config = dict(
    num_hidden_layers=11,
    num_key_value_heads=4,
    head_dim=32,
    norm_place='pre',
    positions='rope',
    rope_fraction=1.0,
    tie_word_embeddings=False,
    parallel_block=False,
    init='normal',
    init_std_o=0.0381,
    init_std_down=0.0,
    optimizer='soap_variant',
    batch_tokens=16384,
    train_tokens=86320000,
)
Each number is 500 + 50 x the weight over its row's rms, rounded and kept within 0 to 999. Layers, rows and columns count from 0. Numbers have three digits each. The size before them is the row's rms in percent of the matrix's.

# up: layer 7 MLP up, 256x128, rms 0.0802, rows 212-246, columns 0-127
# down: layer 7 MLP down (transposed), 256x128, rms 0.108, rows 212-246, columns 0-127
# gate: layer 7 MLP gate, 256x128, rms 0.0823, rows 213-247, columns 0-127
up212 105:423364479542576504544482463501518586516525546471545513566520514378488419497446509467552464447494564624430531502438475432556589485558469459545434537547508555536481497552419475551479460569414466538500435528474485491490411486493440535467433487561531477530506557415458575484477562551451472608555537564429484490454527492520555507490493471424545494411507448573463479485570419479495422480513
down212 102:426492527467393569440493496636498517431418463494406498405431460436515499488486504533518416436493525461459494499531534580461494552430520464497460594467482407529562483492532479481468510555544516530492513500458540449495448397484477499451454469523489556511496520472478515545543475603455442542480348444534477415583578583537540455528601433430533478446500498376515530479500534515474480459465
gate213 097:461458517522495442449471533557507489592513485466500605534579553556427486447473470527498507604531504515453486399553523528507495523539497458514394468520567556526374458466501588504465542468500493455532403548493553391428483487424462467379510499536534516569479516533398432587517435442510487499433513617497448483363561488482446500562446545529473469474511473492470490440446458504563497501439
up213 100:511573483530493390557487507523458466600447570481520523514520515582447517522616477535532449483502466462427532485561478576462581453575519489427554505548560552532494511487518483501502458515542427578573542524433357522386463552532497524527534500461555501482547500480627540427598537516503479496490505459582478501509392415483511488413501515461559527468509545583502473421485580472410539542456
down213 101:543444525587548480444466512546548539455577457452445462548432503498532570569594526376484412494570595507472431492537585500509557490541488532515423478476574552546508458568437568517524443547529447517542491554495471457496455559404391522504592470504459479425485622516512508409572427513458526489518484448504494470415509534462502462553427592477422498518474522511429486572499559455514448498469
gate214 100:412546439472414482566494586498463540504509543432439513486480506499430423539488477597406502524443513548494427469509513504533458419455476579566440475538600608486591487494420516541464510439490473412530541429501502537441613432455475562557572568556521491450554482529538538484440416484438504497488520543484419577613521480529456519530531459548535507527416464467406506562490482460530441458482
up214 105:553459473495482469538506455470395492560520495496500522506466416443526488515560528518448480562377545543538562391402518464474494498545541523492571527449608533513419481623540524532606468479567496392567461463482454481500491522550468497522481491519506549481504489455467513425438514543549400363546446418492479489470523437534452549536539472570458598570580450431462467494517499515538444546569
down214 101:571499591500481475523502491541532489567344525547559497554512504531494496532506441533537497501431465459570505390487513538529554504493389470576423498539566514402489543449442537580510576455561479473450516554474470483526507494511414588526600508454479529461535473544493491542606497469512410514558570555498471491590530570419525538468433415583528461534481517443382514527557497588546511482481
gate215 102:512480545540520511368564484478505498521533552562500529469453428346604505478508464577531509460447603453548405472570524542571511506464513516473494553610537538479496475462473475426461513539425478495520469598497458510398533536489540450597487639451558513483561493515550481479366550528536458514585522555511508508515545487494506426612526500504472491499568528520489558532516414489477502447529
up215 104:440408502529467484397501525475572495516565561456559530461570513481463543454485440558480535533566471491453505570506488528492436534561592488521521545532574535542562460636504455490498509451449434499512520504500448501449506425525531426498479355531508540571609485422530390457557452423476464523484558571413476534490554569400570503509467527454428507454512473528488506498506491515541513634562
down215 095:586498523482521402549474497525488405350488497455571493507522520483491525460497449493484442530509517552511525458496498556479482455551455481446365403501549510630380489558473513405523492594514514503477433507599465524524538491540464477489474478555576487482464535470550563523493553552481567545446535476536488485376550524481541505419520488544558529413587474528553606423481432536553519551512
gate216 095:493507464553481521481414498497524508486504556565530442460556555524549582538449549491488507562465461470547490538555496584539532477371467456589507442618567512530405469502509473394526560552539449507455581594430544501505544493521463505553490512455547422479521503518534487455427434513463478479493492437563605509433428515521477517538554553507514386591426545522523438544462423539507366534555
up216 104:513499544531552495563536475506534477535509502560498538535565477583489496558439513474545405522535550523590493536510539530520505538469462507421525448472552511509530503537432498429519522523453451541459487523457535617504461501392595502579513462541423504457398443401621462494539386394534484414502453545465511443492465523476448587528372521436499485470529462517510558521369508588465523563502
down216 099:532467496587499580536473511495599469526496525504501520498478555503518388424438589512421490524497492513588518474510457516548498550536538527587452502579489507516441573411533539428540481489413513459549451430649572514486482564444570492608393516535576468548492452568582467470538536524472539442517492488538544613559454546489448525535534549450458447440527498517511505488535544537524633482513
gate217 101:535482497503458535517405491459519440471536528569495493527609572519399470504529607467535582515495510434497487395498534498565489399516405489485579519461471439473515562511473393463470493336554450446592508502423493502533464549444432465565418473538530554444478461490441563493511488459514488423531490490535492439505464521475346455532496467559515511498436568547414453479472506573484497489487
up217 098:432422594561489420461481476510543462598464463562450475431569544587513554470473612523525502511504453590488480467491516478483547464430520505441622535506428531488444470509467502477457504457577466517492515479497601463546541408593493549480473492528435574483524474453545519489541556458476542423546432492385525510465581490534466561541463601533493499452436486508438386487472565584516404507497
down217 102:563463454509515521614471540547585443429497493554470513450507516525559598542582514527307462526438531553473523594562542510471480494519493544490490506543497470570569530492443472537498560522398511562429539478480483557509515435502475411542547569485537452476454524487515547530489515585522456543486466548497519553573488512532504465464576586409506506528554451629544513458509538526505497511349
gate218 099:550504602503500455509579508499509521525488528563471527567477522498549490499607469540428408626481412484461511479518466421514517476462492421473596474479527512379463425476539479582505551462541549446474439450522590515507550604445530477461483520557527562553432534488523549423419502495484445467527373550454458491517410535555512480479583609538544481487589568459437474533521482524489523532563
up218 099:495445517518441601487581407515468463504606422490522506501463470599512544466501499538438485516468454493469574508557490484513449515498591563575357597499495464529531500591494553416554491469503473425516567433462551441465519513407526520575521486577465512502561375564533497451559424454518566448432537485483494398500480480473552512541484527523608486496511549537492406541436500521451485549546
down218 101:479458514541641483454435559492530563559511417463449507471524492531475514522519440472441481521468590479440465534550529499513529586504524540480471500506455470416515490459429391485459481412579439487464477471405511497527545505545510470572422414502530562549576617520454510646478528548512486483506477499538497461585492539527481543555565540428521576445481543681471462442518497510546474508487
gate219 096:513439497535483491406454497501478391488558585390498460418421565512532567467464547531392456626517486509504491526513470432482507419530514548453517520531574570413515545500513490421516469565448516384483531551440575346502463563524492462532454441498423446482551461579556489478518482487480504485487536594458495591555554495569519507501524497562520554468556561543504419522431505487518515536487
up219 097:532452539476485494457441438521458491490355389496445482501575527566563484562588518560465512433404458411463444502544508500388537446425531458440544527488504540580394506487556462510525446478547433509609437520442476451463401454590535475542547456459489543535489415505486570475531559557513524528464462505480516494442490543579429495489427560474434560447534529507501487401480518515464456458528
down219 099:526531523473528538536580477586517504496526535435536630512583497424450387511440502496478510500500414550412524474451534418482408460486514496531531550542470474544512565388379524412465503584535471522493485476556536402543568485362533500440480550484482449476528553448517389496465530534534595516566512490462572527547498441501553404537518477522503526484474409505563508532519494493513494409470
gate220 093:453536393512513437495507515502491498539538501406511467486427420465597461604494452637579468503558469381515479550538477480561529500559351509502551484541468505523470456467437526563561508461569507419547517553471484537575508515500489445514462534528419440584483490489478450450576479393454575493443463454629452508525509480473425539460434558458494524433524508495492511460467456493458568460534
up220 100:467545585482435403427500472555477546605454524527551556537399479463565536419533585605526534519458498448423514511471545451516448462415421596523438381434508492471476443530519465390473572455500487449517538558504473488498525439527536541510532480453526562474479496511471584545574515559535537458457604548469443499495549442505523509453549509557598508577487508462570469494382459463501510505508
down220 097:569542506451477543454472437593409442442500533526494484406429496468499407570552583484454483431509486572498478519527496539376541399522506475410385479437354522451532508526431457519497485467532481488464535511613473406493522424540524507472496575494450547449536446473537493518415516422504462520530544485600455546482505537409498532596515542548471514527431525484464527488536463422500510540468
gate221 096:434499365589513530521467451523510465520461492494428400537540450445547489398523476527607464517548507419475609520461514461426451506500473509518413480483451548519471542465446582496502517547544490561465491447470504556530466465575516532564551528559397470520433493528542513569513514520496514472464515498561522410589479625473484412458540515510542483487419572528475560447554537446601477480379
up221 098:490404504540548517625471491542452586458505492538474535436537465498537459460499470507523430509449579472473556476509515518519533526494467464456454523458519476474524497512443520547517471503639427457380460425621569509471514447583511539404531442524407445515503469471448477516614482451547469510451408496378482606552481536438525545500531462509519606489450536510544397497537428536477538465485
down221 097:525413482512518503445470505574453498544485507479496439540408356472509523485500635476471482462564420503492447422530598438474490408508490494498576477492567500517572521481430497434419513462510541469644553526519499438478555523554546577535465588489622443520508466499481491551504579469410498512618450530492534506477446478549510479551598535507484505473472567519514503391449497474497532553538
gate222 105:497460521483527514617559436415406478506481415479474511548413489514510516415457469580590480546577410491496454437530545489488536402547514534465577519438451490468567475567480479553503572569517514505460473484423448535434500436475539513416545489478556436460517494533441542422490505536570503547434524483490482488524499420534446578546532566569504558576571485561588558464525476493493411403409
up222 104:454412471492461501609573480510464481549500413340581462440498492475424434531517428476463519498470501526477503544503483494513436460522477385530537488452475529536466500639522441585435541601535546467516480540569517479522596515491525571451554373537461538466558523457484506492490470591471549521457479463475473483531530406503563480436557467497470463512467604533467588486490541525577496475423
down222 101:510460517514522413503506464452582531504530617467525597417579462450496480512569511521468453514459483552397489598435537505565556455499451527436543489507524504539457534443549514497594391561529476432468507506511525437484581474642543439464474411500474510533429514472567588517551466502539440467429467524503426501549487438485458458495570496536594455508460574453475498511413511446424554426544
gate223 097:506464544515545514540526486494532555432527549458479574548492515507417518510535429510519551505466432488559564471529493456537424427494450526571519492598615531491479395539434493565562482546488458563487463484499590482525514488554387507562430424537388503452545443450502562536544431460501381407497445494463457485511491526480412493605582480455542530531402426459494487481560473425461520418492
up223 096:486492553450512531431429589511482487527506574561600543538488444535424441521530544421448520553503472518512507564483468516607537528580445545581432522482469557499536526549549502442552500449454459512521435446510639435515452467519516519610486498425538484509475407567504589508482535510546474543480541532508528480464422450507451530419485526436591412490532428509482448436474569483464506599628
down223 101:479558496591472463524511567475452496502458486419472515443448537456468449555522435466526500469468494438383503522579538455455558513482507534484457461512475520457459609645510419496360507481568489488516505507479500459553501469508527599475500457477542495477461526380529381488469399501563460517598445506575548513471536539476455546476604518565572427524522420541461500452521493536510560603518
gate224 093:481518485504527448447438562505490463502452500454545415509622371433493461479442482412477492474493509449476449517504526474481416444500367550527410497429462594510485491449470509461520505501528440517534530453407527513556552582453561479461494410576548515534486486462501417514482521496575491541466466486424538464524664506568506511446503566461478442604440521500493504510540440484488542383572
up224 100:527615466503538465516545351452456474456469428488513518486516505536478595525520472535505514481523520519459449434524471483497527525511536470546458483548461556564454521487590480484468380519463502472443533515627509543464471536553539504479513473555550439461510448571441486452564517455510490474532534481439510436504463510457551521353466616517584518617513559396511420511634407482526469523468
down224 098:452550507508544622402502572464421440473456484510455541422508561576516563425546480422445550455465540477541513477478493497538526488543471411473468525427471479480448463525550538462615498399490477529523533448493463585470533448389542613392556571481478503490477506479515505549463476489447507535515519524378437543477599598546515534463578478457456510496570449495551507505571488479398479495537
gate225 104:486341544487497592492519564569530615461488459507511432616485469476534421478599485506522580486556521470577487501488474471495512516413507428496497473516535482515449462477489463533451545518511554494471411481473590486548552465422541458528530462535504533576513557464468554483580479507534597490605506460450530464554403501415455472492529500562372504506453560492508456527533404487568528453601
up225 101:525461458496510484486447504570498525472472452537453508443446526523501561516463453533532571522459504616434501461560475467518410517457482481381484449495497567486622450588529487500493434531401501476518406546474411406515537514482473654465502546482493529584449356580522581483476495521527541424501487521518481509453527515560510507526533544446480483526617486568491482451568521395467523428459
down225 104:521565568514487514471562496507562516500480477445487540553426505591447503444500650610497496509580501491493435478500484465542536594423417451519404520535480503511332511510525548467563555508483573483534514581572456548459468493489539490443432570513532546505439475554470508437557471508454503386515487444495468498496505541518447538579578531464522516530490413484442457476454505515387417550580
gate226 105:464482625532518487520560418482532465513499553478562511565444443527495558472473451482574499582543435510537474428426420475458485574535435410509483575464580395485586450495561542564579502499520422504516469500468520453478532423486483506557410515433632460503614542430567572521528454496567476519544508437490424500497465443473515412528439506463551441570487424533461536462459478472514539517463
up226 100:615610453477522538383506443570440522552513400496475390398511523455507574618484469540520474471449533468535441498485487497517540481501537507521480491609449536424412459438518486507504499498536433492439511450434476436451512532434586535462596535482516547535439498448568432594512480487505441456448526514464530513598534484589531496445503498480459477468485458549370546462494514472592510489487
down226 101:562501485549519488460484487561541555533532583554463493573542496503605451466468430470448462543493497573451534499439490514511516548561482567485470520516508476452575613487553540547458542489467349466489500481391455543491528598575459454522573449471559490495379507569528425527570552475383501445505532611530558500590522536509509472549543489462458425501543542529449542476542471523492589450419
gate227 105:446468459441372560511489498505525475549381463447529469513433538467545492448491482395505511387587596464500419512507520523539453424423496453542541502447525539450485490558454509496500486422496556492466436435449559470478535565508557443444459504557518639452447542483403513543498505489474539454411429505579479534555475531453571523511581528528548515466449533541538453463433424421455462572515
up227 105:474593429384518456430484531520427554569596501661496491502469588533544444395508560435442583404439487455516419481525460525555515509540514492467497470485503560460552449454551450486466457583446507516505533463485465445436533521480439519508517430580507427486510501557524593444479476539486580478407479505562577499483482511516461550510557547448496450486585562561572461442446484471528515526548
down227 102:449499542455454634558444421379442479565582572498493470513411454506426561478594499508498513452545447514432547422484614513481576533514532459539450537521505510481588466513529499444497500475561509442511508507563534494544565505543407495470512490566436617463504520454467514534429550494484464472454524407528455397529484469515555530532555538571489586513467443555464465501466543569451424412537
gate228 093:453567463460514469588456486446535476436519488428525544563472474476455507441561547473434419470590478417451586533539544513588483455451494451508580502485484537502562493533545428515450523469493613578473494442413564437394556592505383464463504529375481520544483463485517438393407476499529572460430448453508463482425510522524534569503526512515479511478527549452569455502553538443524557468484
up228 094:519368487465419541669526434531567385530438523579468496474454465466490524494570471471490525413467495482517532471541386493539456477482474448444483568527467443446431532532532481613608474495454560471559472478537581510530544449546525501459436540512493538398522524536470543465540449466535505497421508590570498530499503543497461491454435552514518583478509455483550485459478571538522439517616
down228 101:494572512480506570479378573431592575521552465488491509532416471479434499461488495533510550591524490465556524511525498544476465483492517436519534433388547538489484525608520508598645496481500522437505420502559601592471475584504508553527503465508608574510520452473453441455421413547455478498383488567493457487549491422486534514416511545562478441461545465511521483465555496494514573515476
gate229 113:529449499554510524412412528555465513574421503533508507507502586454462556439661531521453540523528531488458559437505505538497511444500583490458527482502480463581423557577437551463505488468471526490391479532434492485541552470479521422524508525456492432572529423555541444533506500477470458598628577429496486578518547557585484519512396498499527496488497502524542430599563458531556425432462
up229 111:484463381417382491565469451593472528611635488474507525553517578507543468560520474485513427498439536507457483543497521499508572510483489541545477505541538479511549501598517475525515482501543536516562488471516412470548492477537577446558467573477488533480455565451470546550617460501464472471455527486419523490510483444528626549486433449526490611421466481485397452609484528496417473568503
down229 100:497480449434572528554567497451577592493506470469479503556520441464515440500445480410535498503418415442536559531516587474403476518494474472458461437503514379410492485479520491506479514538528484478474502614452496514515532436468522510514418439564428451406449448450446428392397604450582496506487517505539483532510477544550487466475402494506545492472517547517449568506487580461576468406590
gate230 107:509543468562577507482513509529451519378528489581462573539494458508514522510469538561518513587593483523598495470467487454543458433473523463512509496562485487535505378505432459526544504488449534355451605544443532512490462437588543552427541500404479533415434529548472478555504540483400463384394558533497481515386450413489546509476514496541529542493494431533562486483447519518471507571501
up230 108:600580355524401495516385479547529557537496439523482572498528563502485544503461444474527547448456505561491450518551513531547544516512531512492514516446538480482458443466576466433505509509478529477478473495454426582374464588430466527521549542471513581461593495444428475571453481510489531493533456513512559609488472488412410559613478444546524488531465399439582531526454481457477507451545
down230 107:506530608515448482461442430468546425394541391516512455601467417388466529564537510565508520403467458485524577464473463532510449567531519517561508444461494471458478460468572445478524416469485485420492513549486496435528467457519495489509497571587547545471487420473439368527375517458464436483509581480493511498493527511549542474487484493454521514545559526541555549540638456431466478555460
gate231 096:559519510538504455477495469520471443491501510396465523480483604456561486549499542440538436544477500477524415500543600515524539526520454516542513506481565517430434439522515452486533393510553534442467447489469467508467460524572485507541549438459507491411414498507539432484522419390358596472503493569457519469501674538580433485502407542452555524401480519534438561562494480458539488468528
up231 097:432513509559471581516471573527529537516524529516464569493473565513502488492546376450476480516534464554518504465495550544487491492414480494497337496442468528567574470500513466481503619436528441468490482468554534565480543448377491522459501452598562414584470445377451455503571459495563396516497506464507505518527460592457448456491499483547414544462501499513509508586477553505487373512425
down231 103:443483461503484502586517516440489461528556498476493373530474514491473520565507524428528528475484435603533513562431451439505572497535483505408505490460564476529489591596535439421446435494422524462431557368512433438522508479460620467466416447515455606388526478498457556587429529489563494548553431545463454416539468494476495476496508503500527451558545512588475486522476493534524593507512
gate232 103:579456403488498462478419423587536462427629456381437530541501604510527542461499521524504502454587467485576412559544477532501553447457490532395514505457546538479500466479524525423499538475520542442519542452470501478481508464526445432584455602482460596537418502536535582490487506595485475590473461556516510527537463489476534520527542477526609449468560526471393518547494516522558579481530
up232 097:497483502487554542475568484516529527482433528560566435501517427474496484485558572500534528508380556599473489542460523390499382537495627493476441455469477421512429520568513593548432516510540534452528423584584585491528517489440499492496476556435428467445416516440569489531509479444503439508470516510447550506442490497471438475462383501459543567419487549436507567470573580466430543504494
down232 102:597508537499586515551482476569434502447545622544475466452504444599489488511561467514532508474516477522531415430529484516506528383520558444501547507494463539513428561516546494549614503549550475500508429566470517643525532528564489505530436412535513467566481492514517496436437501509537659519552442489458443546515492510584569397605499538540511470531439547535512555504468503468460422479547
gate233 098:541465551440589577432529584507550390487582479455488561430512535485544580505545444535467602548520544439494528440499478517503480441421503436440442484587485509440463512528532528429419596512516561484528455555502448497469455502443484511541488461378535631512478402415456425473455447500512495530573530505484531456476410492504507522513456405466530481524537390450501543471498563569484537450528
up233 101:428490454413518485458437421507453395517403470544615579525560533455521477487465478473550378463496543527501524424501474581494543398495480464446526457554414520532522534453463542515495470543477533456530426522464462500569457516584455585534455479503414438448426592503504558536496506473461568489436493530530426454525460458463422538406420495531507571449459489427477507483392445548556495479469
down233 097:475566561528485501537544567541515368432473545520512496485493548541548567483451484457481432534514523501510606470445441504508501429610451544460594491580457411508536547440435435526541491582602577488501482553501420533543495527601458492523432488407567547531436488526454376479538450466469524527434500520518368569420445469447510511474508525594512496485520459508502419546493508480538529506453
gate234 102:392465573485471505505429565490445504453444592498419502440604534487469463376638505489511554484433548454456510502506522455532463510561511484528436570493425546427462425501454567520470495416559488507546455549584463509509533511546472537610400436498456478510521470488481553490502583510506482502528545429517487483479379367546575516496536558515521494545477593524427520480558484539513548515533
up234 104:525465439473476465501421577451460461485524431436497423508536562478562503558546472515544472553447423477525584518426520417460465519531606495493563454546557419514466581581510564527485459476522467451515557548421603558540383458468552414496484538474452469453476528436502577467487416394535554428547580501478477514423516487504505504519584455448562545529541531491535421427515553599515536506472
down234 097:626493577523529604512489486472459549523429503395475538427495572474446445528520489458557480523516610478456490500497470514489494430541408515501550490513558514505451482503568488428444481452575414499436565510512497630466505387530518403462487479468494562510508483448553495504512515472503554499551481538531454451531524592491475481435454421528426454525491516534482408479469406499427616388585
gate235 098:450526455489512470495504529537411471495487530532449487579487496450476488530523505508489395469429614462458505494626501443529546538409515489595381556516483528479517483472505488506634474473434437417433534484531559531463666512525527566466568484454394526493477484544492511505557525521456446566388530489565495530567489498518573539548497566475533454488425607496518581482574521513491541498529
up235 102:456400478502464481452460511511559520554525530529493441543585556531584476450471522367443476463503539448475574464443496497552493510555511447469540518534470467482515382511424490517536441498477574518414606466439522501459487433533438618533468530653618428467498577501509542395498565512499570545544528609519507514443470548496502481534517492433533464518536505430484529477514466533437464416515
down235 105:498502435396545531462621584378524471492533542497474432453486496536469486420552486568569536539505502488523538476466509509470459522458551528510353465434531570404513443560532465543557583482494570582527431512599446466493485518466537507491534552533512476505538542443539477535569503478475544448519465525541513413545546577537418431399530523425442448525479461527483417450579430490437490567522
gate236 099:490526513592511492415509475573484449408516537485447543506500508500538511565484541565465480485551481529416435488523279531476551530446497492434521531475452586470565507526497498514448481401505497493578502455484448455509542552578459497474590416573487452568481423551472530460448487500569460515530553551529511499549425432542465544523512497510515501541524458432485507482474528441617507490332
up236 098:558434504565551590477521413474510557567490506499543499486547469470467492503478444483454571407464483536466511552412488520545501539459531544505599439482506529550539464511518515415519473561481527455551518413530479510570421519488546486455454609547526499568557549485570546566453529500426584481440399426492515431612515527453547462546608525524456518477401531427534423495463442597465560439437
down236 097:409417467523480499517465561507490526424474456445582523551533521625447498509506452578483499560550472579423527474497424496444469511444529526493433467557500432463476511492565584478449542516435355507566497517453487563655476391535458515441493477538436583564446516550450547523476459478535520496541462586452432473480566543517468610514574487465477496428544571458482512491494483529446552501489
gate237 102:495439543530482537525536550459503504514521422468479521605500546507481482480482570501509522577552525486516507411448484490477540584636445473577536482432462588531513580577461476480499430428492522568456471493548551528538532495531515494549461578505450442527519470581460495509492438519450423571560560485514463441515411590491473507560606488524555503532478509519351451527528330559469475577512
up237 102:542462352431477478503475545580546534574513517455467539529485530589503535523462586524508538539506551414438488476557478472495493577501492481526508415569476529492521464510496471489535554555566538513491460530477444497526405614483496496429491563477452484462483443497568552542553453514543366579469553518532479470486502642559534427608431573445523483586495527432578445591484466496472497559534
down237 105:466522593501482518590475488387462495509551422569485510510526423416489508485529485590481547553479537512543542506490462407589520487423521532529483533515435578515476525513411529512415473453496585481506554458458557524510517515466524391568482438470436569410488511517466469490461542515463538508510471609577614471506558408402476504471542433488480437517408377518435512458462466478459476443428
gate238 100:457434470485536493510426454468392546466475507435504613453505545551453478490444537514483502511551513547415478483533494349502541552478481508478436601555453554456564454482527568616475514468545533470489495431548560455535453566529513467587531499589473505407542475522557464495465541519535364559483492449506492442456581458569537499396477503456514469490551472578542378469542535496435488451494
up238 103:432548456522500543496449530547510448496535511545502622436514539457428468487571539565523587466565502494537488507483495517575520417423579540564479581437486451575486510361501531543558519499576506435486507385474522538417520532415582657510575554456547506461469471464487522409482584511572435543478521435518517435547531496503514443539564576496495462468532553577519495561506522529462495511488
down238 103:541453342449468549520560528576459476494525527496485425421524507561525535528404572552455485603555535532581411490561507544483447527481444504493529467540583431477493505589487438433502483436513525557503414496468503584507541521367490509533482506495480501566554455476507507474574497518443487398576579502521518532548543524469392507580468463494497554482619518431509533541605498468490504558503
gate239 105:599447475470498479441573600480556462521529535480525516475490534428587502496468483479569425571537460453564432572560503487464563447588556550438388480508500459550490586482449454495525581444536543506525426559470516517546470504524492430480519469508573473392516503573478553603436476563540450515510552533587500558583393540556469419559446553532459552505518483438530516548512548418560502459471
up239 106:491461491437526581447480582411538483479417466441424511476505470419441441461506460475534495557508475487476573463467489514482468552414466525458517489421436488585475532623458501586397516453528447480498510514594593522531515490544530489468534524527554456528499512474478489461450541437534411484505489511397389428475560453473499421560482423485530589520556563486608486508593477458423520526399
down239 105:551529485433484492487520484446460526516501474591442500567414500526414435537545504532382511475539611546507556572525532391595521531560466531545491450514510551470534492446579488619472570418498527464501596474518429417570493423451474455546457566505487557557534541473552505478511572507493503537485491455572523484434516398502426448567528462566534429532415500525509515477423558560561480579506
gate240 100:487457482527468543482499510585611418533485578435432512537564538468515502488490523488477525518530533482410522535477558516416515554527557380451393545508530488510517412506435441450512417508564479514507506572549480483461510541656571508435483504540458481561526441521489400567428428521553547502457489557517421533521607603557520509501502498389521463549514566510418460553489515447561466530496
up240 106:475497500526531510453448505495450588504410483463528339435431614518581510518451525452539562484527535504518509484481524532444380589401499505513478561606559563425513508472517522611485514529519543512557516537495490441452485514494515430428558529569442447445541541414521434526560539490552525499487408496582475454526520451596559529603515527487534497485449509515511550452483476453379503524479
down240 104:495581504433528445435529488487482451436438524537601590527440474425554482488457486564552513425495487564519452469497505483521610528497459567480517476549460507453486500530477388611456535564491542530514510542432553455448520446538440546414507517445525458432532567545498481559561551444454452440480453450507567482461585439423303485518584496483497567478474474466509468544455577477508471519544
gate241 104:436484482443424501514444492524546391414450517472525568500474510464492520480470417507572455518529401541553398507552422531597464512432577542421506487478561458481512518523454526496579419452392470519561540410393574446525498570494474489462490436522501497532532557531526503504447533535515462559502520517431581509496429568509544377554434503528528516443483563477536554410468616514466553479503
up241 101:498546487495496525572469560459370509454460528470553443461473544494507609526498558520459493465504527541484518484585516545426566458488560369517475486465506472467453488517485594559443447476561413419508493502513495568389424457587498517530486515541447458467535528456507457496436476430553426537438564508554441556460490467528470435503540475568407469478592485549501469411441466474517660559494
down241 105:577463423397505439533440455512588536469587507518483497432488410450485463468482454580516575447523478476517563540541499442488429588572504487492484472437511444510457451529496547562529485432487465624504525410501516464543572546534559525448514455462468557488467559483505525479503454641510592500514433482452496436515494424531467464548510444508513651483475535518527546522515558488655532493445
gate242 094:477479478504492458562504473598520464529470546432488513561481548482482537535604511453404597509428597508502558454463372485473625519432590554497522620559535467417531501491533454512494509548522512479553527519472542385419493493506378451509444443520534470467571533514511521531510490491457467543577582459464499510421490529503417500411473418550527529555547512552551568474551463570518483449485
up242 096:487586461466561431433537575441502497476461476539519476539376510485472598486522486513459526482624466493481492515532474467609482478401548417534537441496576482541482522515446408472364523472441453500506502481498425576470465469449560495586481519482518482568485586489560473565485497512536524585541579501531498540499586561434598489495587547594522453461496510479606518536463530510584501446526
down242 097:388414420508467541543444507512421455492500548536485466424488544491477586448542440540535489448518489486489501519434454461541474572471536515493551601568562456530554547436597473598496516482451466455481532426473549535466462589506489413496442542555526563497549576579558497475547519506444629596514426494369502496544470524415476525481465524489559589524516590533515532520437486553511497499570
gate243 099:508466413352567520517480433555386501602503531497414531556495473561534427477508502469476566524451541540461598575449476446454525553503481526552500509566560542489495415508598494467564504531512546493487548548482544482469491567450409485563471485562470536512517524489569530472471505548441553509484551558535553425474498508516602389554573507516494525499413498569585531477542380499528460457585
up243 091:569545517551526512492484509397512505540495539481580449496549471455567473469564548437469524505418419499457547439565412537438513462526479539425628458478476480410522468549517611492466460420505497434484436550510451486462474505504485554536472551404508610529478484457448392450516499473624470563494529429515451488528580456520487503539532404504579482444527396490546489456603472451466538473458
down243 099:571479557526482573542475481555394502489452465545487509407452576472447551566421500533500503507492444429543486460562514519547465455467518423476498369502497554619437479572555482484491450484612421466506537426481488545520483473516514492380505479473493486490500450414539498486556455444561579455436421469511539548514499596370452458590425474545516545448526417516533471420540508453484509483520
gate244 098:428466493529535454511587564500491525518508489531415416417485554471503525475528589470491483464465539523388466506512494447576503511414506405533487519566444578509423542482506497659506485487448516426490568467451469564513400514574498517489495537613524601502528510564487515516517481482442523517544609466449462494572499534519445444419473501522431526576444573458481550414488449524381466526465
up244 101:514568505487546541463508487568468534632496471438443481569472448506473490478434505425438369455545508546397544438506488418490471459532482524483497520601478525448484414539464463521543510482483534502555494529498541468539529511403415470462506513468468502390495441532460482552491508550445493534493548496579514503566433486620409482608464578443424513526437500566593433447516423505537537401486
down244 102:592532480561463556547462446568521484529472464368526501484492505456499518572489540354492480557569458433485541468493427565445539392473498397531558563486449545492490463495545526416421473506486591456540582422512456478522461527534591528506430465477532528575573559542506555436489436509476495438618527482428444511543549500452507478613435494564478431529498505542481478484558462450478506537463
gate245 098:478522467481522464611411410444500437549462484468550535456534485445417436480431464478547497518494485468567474524533530471533514554566505496567493424463418471501536519522550454532575516500491498434651520498474542458473562576565491553579516516485558500462447517515381537434465464500443485503571472503477466542554593412559421521573541533439517468455531477617523527382558537501542449437424
up245 096:439477488484463514492505527496475520467469500518508523533527508540432570519507557472519525368540532480436496550465422433429443551421565388553519511496572502493472474474588570519437500570416484593541394488478472565545512439537492490505503443444566584482521513532532495490501541567490526505340485470420627448610503556520471539419398478556447455520496504540524500467512542482492583508583
down245 102:629513440522510436425617496457476520509466448496505521502519530541532468548531461537499565477479482508566564457429425410549450444447520545419612522451585454370501518485409445556487479431538468553441549512481511419464497531557470488539485497576546471464565516486596478543487521466453526507513496477547485561472505535440519497487552478503500492357509587556607567475509548604503443455487
gate246 096:522502534528543580544479472556475582490540450530468589490532462459507545528525550513456519499566512510525478539394534592464505510414474395549426545501522563541490497621459423500515512541461559484494483579458526565554513475552413494495452449450462617466599446500488497574507486502492501471451399491461452559534517476499613498515462512589453537465363417507492441401516574451541573494469
up246 099:438488482573432465486538518425425368564480607537411524498529529531515481579523593498429472563494445492398543499490507488524536479474502414510534430425457517493541468542531472459508481529609428383464488435544468406446467540506521448444517533499539477493500500537448552515523451583566518508411487499511516609498583513561471424578517502543504568553468465473488602517583511588532451505497
down246 099:554434432559526539457435442529442431410539534433497446589524436618483490560522556462619479625625502554520505427458538515582562486494538461519441540495477419526469472438502460449517526452519524468543502468457464478472567482615497538462429516451455395573444421471535504514485514424512526455451547469468507581499465489453509453472508522447508434545591476459482517525505455419520432510485
gate247 099:459493568542530461537562500498526489544415498572418568518473573506495444403457506475534496519456482594567504480561466483588506439587427505512536487457549605440532451533481474472487512535437576512517529503535461501469457504462502440551542501412505540467443468553549418469457368439475457455405518530555527459449398529540609506461508570534544465595443432504444494467510540566437602531552